Weights of a small transformer language model.
Size: 14 layers, width 192, 9 heads of 32, MLP 768 GELU, vocabulary 4096, 8.1M parameters.
Each number is 128 + 24 x the weight over its row's rms, rounded and kept within 0 to 255. Layers, rows and columns count from 0. The size above them is the row's rms in percent of the matrix's.

# layer 9 MLP down (transposed), 768x192, rms 0.0552, rows 303-327, columns 64-127
size [107 102  98  96  95  99  94  93 101  96  92 100  92  99 102  94 101 104 112 100 102  95 102 108 104]
[[138 150 141 124 147 162 152 118 175 160 116 162 126 137 152 101 136 127 111 125 136 151  81 102 112 136 119 165 102 110 107 146 130 131 105 161 168  85 124 101  79 135 154 113 136  97  93 125  93 153 136  91 160 117 102 165 126 129 110 146 122 123 104 133]
 [128  80 143 131 120 106 151 148 126 176 104 160 100 120  95 119 134 125 116 127 169 145 130 119  81  88 160 110 148 123 127 128 123  92 101 122 112 160 132 112 120 142  92 142 139 119 113 122 136 163 125 158 109 121 119 137  89 132 140 117 145 134 143 134]
 [147 134 115 134 107 133 104 128 131 152 149  93 104 142 113 130 114 140 153 171 128 179 108  97 147 117 111 126 128 115 156  65 140 115 145 136 107 145 112  71 139 100 108 112 150 154 123 136 135 135 109 122  71 117  90 127 128 160 168 148 168 111 117 134]
 [ 81 177  90 121 146 133 168 126 143 138 148 129 121 165 147 119 126 115 153 124 140 101 107  87 187 150 180 172 129 102 137  91 106  97 102 140 126 109 107 120 139 114 133 143 130 131 201 163 103 125 121 116 109  90 110 135 134 171 133 129 152 164 135 156]
 [154 104 142 132 161 120  90 135 133 156 113  96 131 150 126 152 147 163 116  87 130 118  98 135 128 119 162 136 142 132 131 132 135 145 133 164 117 121 103 129 105 131  71 160 145 123 167 137 134 149 142 136 114  93 140 150  84 122 147 132 117  80 126  92]
 [128 137 131 120 111 111 119 124 152 172 140 106 103 139 126 175 136 102 126  85 115 116 164 116 122 157 131 137 147 166 139 103 135 102 142  69 115 182 131 146 134 119 124 113 172 115 160  90 116  91 111 138 113 174 140 125 134 135 119 111 179 101 145 145]
 [128  99 140 122 105 174 141 132 126 107 185 106 163  99 133 131 171 142 135 108 152 105 174 150 102 125 114 129 176 137  96 162 123 114 149 119 127 109 126 158 139 129 135 127 135 115 141 130 111 107 136 154 100  71 121 120 144 125 110  83 168  79 148 113]
 [157 132 117 121 155 180 123 134 114 139 102 141 123 158 162 158 118  78 142 139 149  96  95 126 132 142 141 163 144 136 141 108 113 161 132 109 158 103  61 106 130 162 155 134 127 115 127 164 154 125 135 132 144 127 128 126 110 151  88 134  91 140 115 181]
 [163 142 123 120 128 143 126 108 129 166  87 130 113 169 111 152 117 141 126 126 145 139 166 161 134 107 172 142 137 137 148 152  95 125 162 109 105 141 121 137 126 125 121 148  66 159 133 132 101 160 132 138 141 109 137 124 140 164 163 170 171 105 104 152]
 [109  98 111 159 162 157 122 125 128  96 163 100 137 134 122  75 166 145 123 134 158 142 105 137 123 125 125 175 101 168 153 130 137 143 152 127 141 166 104 104  99 121 166  87 146 123 102 111 172 158 113 111 142 104 145 126 135 104 101 110 115 136 157 131]
 [157 138 125 114 117 130  99 149 137 138 121 124 126 125 104 161 153 141 169 155 136 106 155 105 189 143  98 143 163 154 112 149 136 124 117 164 158 129 132 125 115  85  92 118 128 165 142 173 175  88 157  79 130 124 138 137 118 134  55  88 122 125  91 125]
 [166 102 100 149 155 144 122  99 139 133 128 161 141 143 109 153 124  99 119 131 118 129 109 111 115 137 139 124 156 128 118 118 142  97 103 143 154 116 132 123 161 140 101 125  85 133  63 183 114 148 126 122  94 146 138 113 148 111 126 162  88 169 114 140]
 [148 144 119 113 145 167 168 146  84 152 174 155 111 126 151  99 125 113 172 112 126 148 135 120 150 163 106  99 104 139 102 116 132 134 159 140 121 130 144 110 116 117 151 115  96 134  95 101 120 126 107  97 111 124  85  43 112 134  84 100  77 148 150 112]
 [142  73 126 159 135 156 137 107  81 116 149 113 144 111 125  78 126 170 139 126 114 123 125 124 110 128 175 140 127 127 127 157 134 103 115 107 179 131 112 129 144 166 141  91 133 117 131 117 150 141 144 142 145  95  98 110 118 101 115 164 115 125  96 133]
 [128 163 131 102 163 181 156 150 128 118 107 142 123 130 114 125 166 116  79 146 138  95 192 156 140 111 121 115 141 134 135 144 144 156 146 117 142 109 118 133 135 130 126 103 116 116 171 153 107 138 171 131 134 168 131 126 117 139 116 117 158  79 110 128]
 [125 136  97 188 128 109 123 142 165 159 130  91 137 142 134 173 144 134  93 115 136  69 138  56 146 157 124 108 131 102 118 160  91 103 107  86 116 115 150 108 129  94 116 150 128 119 122 159 116 131 113 119 122 146 121 137  46 132 127 115 145 129 165 142]
 [ 95 127 133 146 113 138 127 104 136  96 107 123 124 155  87 165 157 158 140 146  90 141 111 132 171 142 146 145 171 123 102 121 144 108 142 121 151 119  99 164 127 122 128 138 115 130 145 136 111 142 115 120 142 156 160 114 108 146 125 142 106 115 124 127]
 [148 138 131  79 114 154 164 109 108 170  97 126 139 122 148 139 117 113  83 153 108 166 133 118 156 136 132 155 111 145 148 131 131 109 185 150  78 111 133 157 104 131 164 102 130 106  98 122 166  93 106 132 139 147 122 103 142 108 122 113 102 109 144 134]
 [121 138 105 130 140 180 152 168 141 121 122 104 150 147 103  95 123 123 116  68 134 124 141 139 120 111  76 131 126 108 125 149 122 117 139 132 102 118 100 127 108  82 116 144 109 134  90 112  88  93 152 125 120 155 139 102  88 142 103 131 174  77 180 120]
 [170 161 149 122 163 155 133  89 137 117 135 111 135 140 116 126 134  93 125 149 121 127 159 140 151 138  95 107 104 161 153 119 163 130 162 105 157 124  78  94 131 131 123 136 129 138 131 123 113 109 122 149 135 120 125 128 127 124  96  95 137 114 145 128]
 [164 151 121 145 150 194 168  77 121  94 112 137 119 106 104 137  76 129 161 186 125 136 133 117 153 120 140  91 154 150 117  66 142 118 113 120 126 112 116 130 102 141  96 123 143 124 126 129  94 200 132 105 138 152 141 128 123 185 137 117  96  76 131 153]
 [137 144 116 115 135 128 153  70 135 168 113  87 114 118 145 147 129 112 106 163 127 106 122 107 133  97 117 174  92  72 150 170 122 109 124 150 101 141  72  98 155 142 174 117  91 128  91 165 146 119 133 121 138 101  89 111 143 140 110 158 184 102 134  97]
 [123 145 138 116 120 134 129 145 136 126 142 119 136 120 128 154 166 107 135 114 146 136  84  97  95 149 136 119 133 172 118 183 147 142 106 100  98 165 100 105 143 103 137 136 113 144  75 118 128 132 144 131 122 156 151 148 125 111 125  81 107 141 150 116]
 [143  97  88 136 134  99 128 140 102  93 138 137 103 144 116 140 165 151 147 105 109 138 121 125 166 129 108 146 123 120 146 124 117 134 121  91 140  89 126  95 152 152 105  98 155 144 127 184 102 169 143 112 115 110 105 140 105 168 144 151 135 118 121 127]
 [157 150 112 141  68 137 146 109 167 124 110 107 168 145 112 135 146 101 139 135 123 136 109 109 108 114 123 150 147 101  89 162 145 151 172 124 146 108  98 114 134  74 124 122 122 121 152 170 139 174 110 116 176 153 115 155  85  98  93 123 145 144 135 176]]
# layer 9 MLP up, 768x192, rms 0.0908, rows 304-327, columns 64-127
size [104 103 105 109  97  95  88 105  93  95 106  99  90 105  93 104 109 110  95  98  96 103 107  97]
[[108 129 140 120 128 133 122 165 162 157 130  97 111 114 161 148 106 139  99 141 127 128 167 111 137  78 148 118 131 114 151 132 102 125 135 126  87 135 126 138 116 111 142 164 126 118 134 100 187 121 143 114 134 139 115  99 109 123 131 147 131 116 131 127]
 [150 144 105 114  78 137 165 122 131 108 136 135 177 117 147 132 172 134  82 125 144 125 145 154 143  96  79  77 108 136 131 135 155 149 131 152 138 168 111 115 126  85 103 150 157 170 136 135 162 145 122 106 132 142 119 129 133  99 101 120 109 166 141 148]
 [120 124  84 159 123 144 109 138 125 149 126 140 127 126 118 114  94 122 106 113  81 125 147 147 144 121 136 126 129  99  96 148 112 159 116 119 166 156 111 130 127 134 146 170 136 137 100 169 118 168 130 160 100 152 179 171 102 135 124 110 134 136 128 123]
 [128 195 182 115 106 187 151 124 137 113  95 133 120 161 118 141  85  87 109 134 126 104 164 125 131 156 132 143 120 135 168  73 164 141 122  74 107 146  95 120  98 100 167 148  98 122 156 132  57 159 131 125 130 127 145  98 122  96 116 147 131 157 145  93]
 [ 88  79 152 127 129 137  91 153 159 139 144 180 153 136 122 131 125 158  98 140  96  89  82 129 119  96 123 130 111 108 162  84 136 126 156 150 181 111 153 174 116 114 138 148 116 142 191  93 100 146 152 116  83 116  77 152 138 155 120 144 104 125 133 147]
 [163 124 123 142 175 123 110 119 132  98 121 117 143 135 129 136 157 105 101 109 118 144 171 182 139 151 137 113 131 136 167 101 149 135 150 132  93 153 118 121 147 121 107 148 142 136 141 105 139 113 124 172  78 131 130 119 116  76 112 119 116  73 153 138]
 [109 125 117 113 113 115 107 128  86  88 126 149 121 106 121 179 177 151 148 135 158 118 145 110 133 135 133  98  99 128 121 146 167 121  98  98 113  93 139 134 128 112 130 110 137 161 162 145 121 150 147 123  97 131  78  87 181 152  69 142 140 143 115 113]
 [124 101 142 131  99 148 153 172 193 121 168 121 113 140 144 144 129 120 102 138 114 137 134 119 115 153  98 129 106 158  94 159 129 127 137 195 154 163  94 109 144 149 118 129 190 122 138 149 113 135 171 123 126 131 108 162 112 128 116  76  82 104 131 152]
 [139 117 129 122 109 166 134 179 130 117  79 128 116 163 138 159  97  90 117 141 117 128 125 121  96 104 106 129 163 155 104 143 141 151 144  94 110 108 163 114 134 112  84 162 146 164 122 102 123 141 129 134 128 114 131 127 144 176 138 155 112 133 117 143]
 [130 151 167 179 109 121 145 176 121 115 166 147 134 109 127 155 127 109 146  94 115 138 112 143 131 142  80 114 143 125 118 132 137 158 131 116 134 173 106 123 122 121 138 170 148 155 152  99 132 103 123 116 160 112 117 131 110 123  96 123 169 152 134  98]
 [ 89  98 127 125 148 120 128 138 155 137 111 152 117 117 117 133 132  79 153 175 117  75 104 110 137 139 107 140 154 128 141 132 129 123  89 132 113 122  80 138  51 126 153 131 143 141 114 103 150  99 103 113 145 104 105 169 151 133 119 115 134 144 126  93]
 [ 86 127 133 107 137 128 174 140 141 148 111 176 148 127 107  88  83 111  76 108 144 179 151 154 148 111 124 125 106 121 144 120 122  73 115 150 177 127 152 123 122 117 135 128 126 163 130 148 108 118 158 148 134 127 149 112 201 128 122 118 111 147 113 117]
 [119 123 144 151 155 132 156 109 154 152  85 131 129 149  99 121 132 160 118  89 138 133  92 117 137  97 109  93 143 129 121 122 101 129  82 126 109 154  72 125 175 146 123 126 187 127 176 137 119 164 111 129 157 125 128 128 107 150 145 110  85 124 122 150]
 [125 135 133 125 100 104 143 142 100 125 131 109 107 108 146 146 113 119 131 120 107 115 131  93 102 149 149  92 160 165 136 113 121 136 141 186 142 108 131 102 106  87 112 152 118 147  75 125 139 103 149 118  99 125 102 116 119 113 125 123 109 122 106 134]
 [155 130 167 159 145 138 125 158 166 121 143 136  97 110 145 123 112  83 101 102 145  95 142 125 136 117 138 126 144 139 125 125 159 120 116  76 166 103 127 124 176 141 173  92 156  87 141 113 144 148 130 105 142 111 190 149 164 101 158  84 119 149 155 138]
 [114 121 122 140 120 123 134 113 166 140 142 104  99 106 114 107 109  93 121 126  88 141 142 143 127 133 110 139 157 108 100 132 167 126 129 114 109 160 156 161  93  71 110 152 166 148 119  95 114 161 151 110 134 139 173 133 156 118 152 180 123 161 113 116]
 [147 151 130 149 111 171 111 141 156 175 121 162 151 159 122 152 101 108 153  92  98 107 144 135 110 100 104 129 113 110 109 129 148 112 157 163 163 105 139 164 130  98 136 140 104 151 123 108  79 107 135 169 105 143 144 107 106 119 141 162 130 127 131 148]
 [132 132 140 108 126 147 109 117 159 121 144 134  74  91 151 136 134 176 144 138 128 164 155 106  98 183  89  95 107 124 136 122 160 163 103 115 111 164 140 129 161 122 151 104 155 121 117  99 134 135 163 171 144 137 122 131 111 121  58 109 146 136 119 137]
 [ 84 133 153 107 143 148 160 136 109  99 114 116  92 110  99 137 114 146 182 123  99 128 120 141 120 143 124 172 124 137  90 125 124 164 149 133 128 104 144 170 136 116 110 167 156 144 126 197 104 124 173  66 124  92 154 189 156 180 108 110 116 127  95 147]
 [128  80 142  99 128 130 143 161  84 117 131  95 155 148 112 171 126  71 128 136 129 152 128 152 147  93 117 132 118 125 149 127 131 133  92 147 120 122 127 116  89 118 167 142 158 159 166 112 149 123 188 155 146 156 117 125 152 144 111 117 179 148 161 137]
 [123 143 188 158 119 137  99 115 134 118 153 108 158 136 135 136 148 118 119 138 136 137 128 137 116  98 151 106  94 117 162 105 147 159 140  98 121 140 112 150 141 153 139 178 132 135 141 174 100 118 114 143 109 120 104  94 150 157 115  98  85 118 153 117]
 [ 97 162 140 122 139 122 121 131 107 107 137 136  59 132 120 127 137 126 102 163 101 127 169 138 149 131 169 127 119 157 101  78 116 167 166 155 135 121 108 150  83 132 142 123 154 176 166 172  82 124 135 142 131 140 118 162 146  88 129 168 119 109 130 131]
 [175 165 123 127 140 117 116 136 123 129 131 162  99 125 180 121 142 174 116 133 115 143 136 108 137 120 149 164 128 148 114 157 108 120 109  97 156 103 132 127 146 127 157 193 123 126 139 128 132  84 166 108 148 107  76  87 122 129 107 172  87 128  74 124]
 [141 136 146 145 116 140 144 114 105 125 143 102 118 106 148 187 136 179 129  89  90 129 134 127 108  67 132 107  95 138  85 146  92 122 136 110 146 134 139 130 150 141 156 165 135 144 134 131 136 199 109 126  88 118 135  97 102 139 162 128  96 156 107  98]]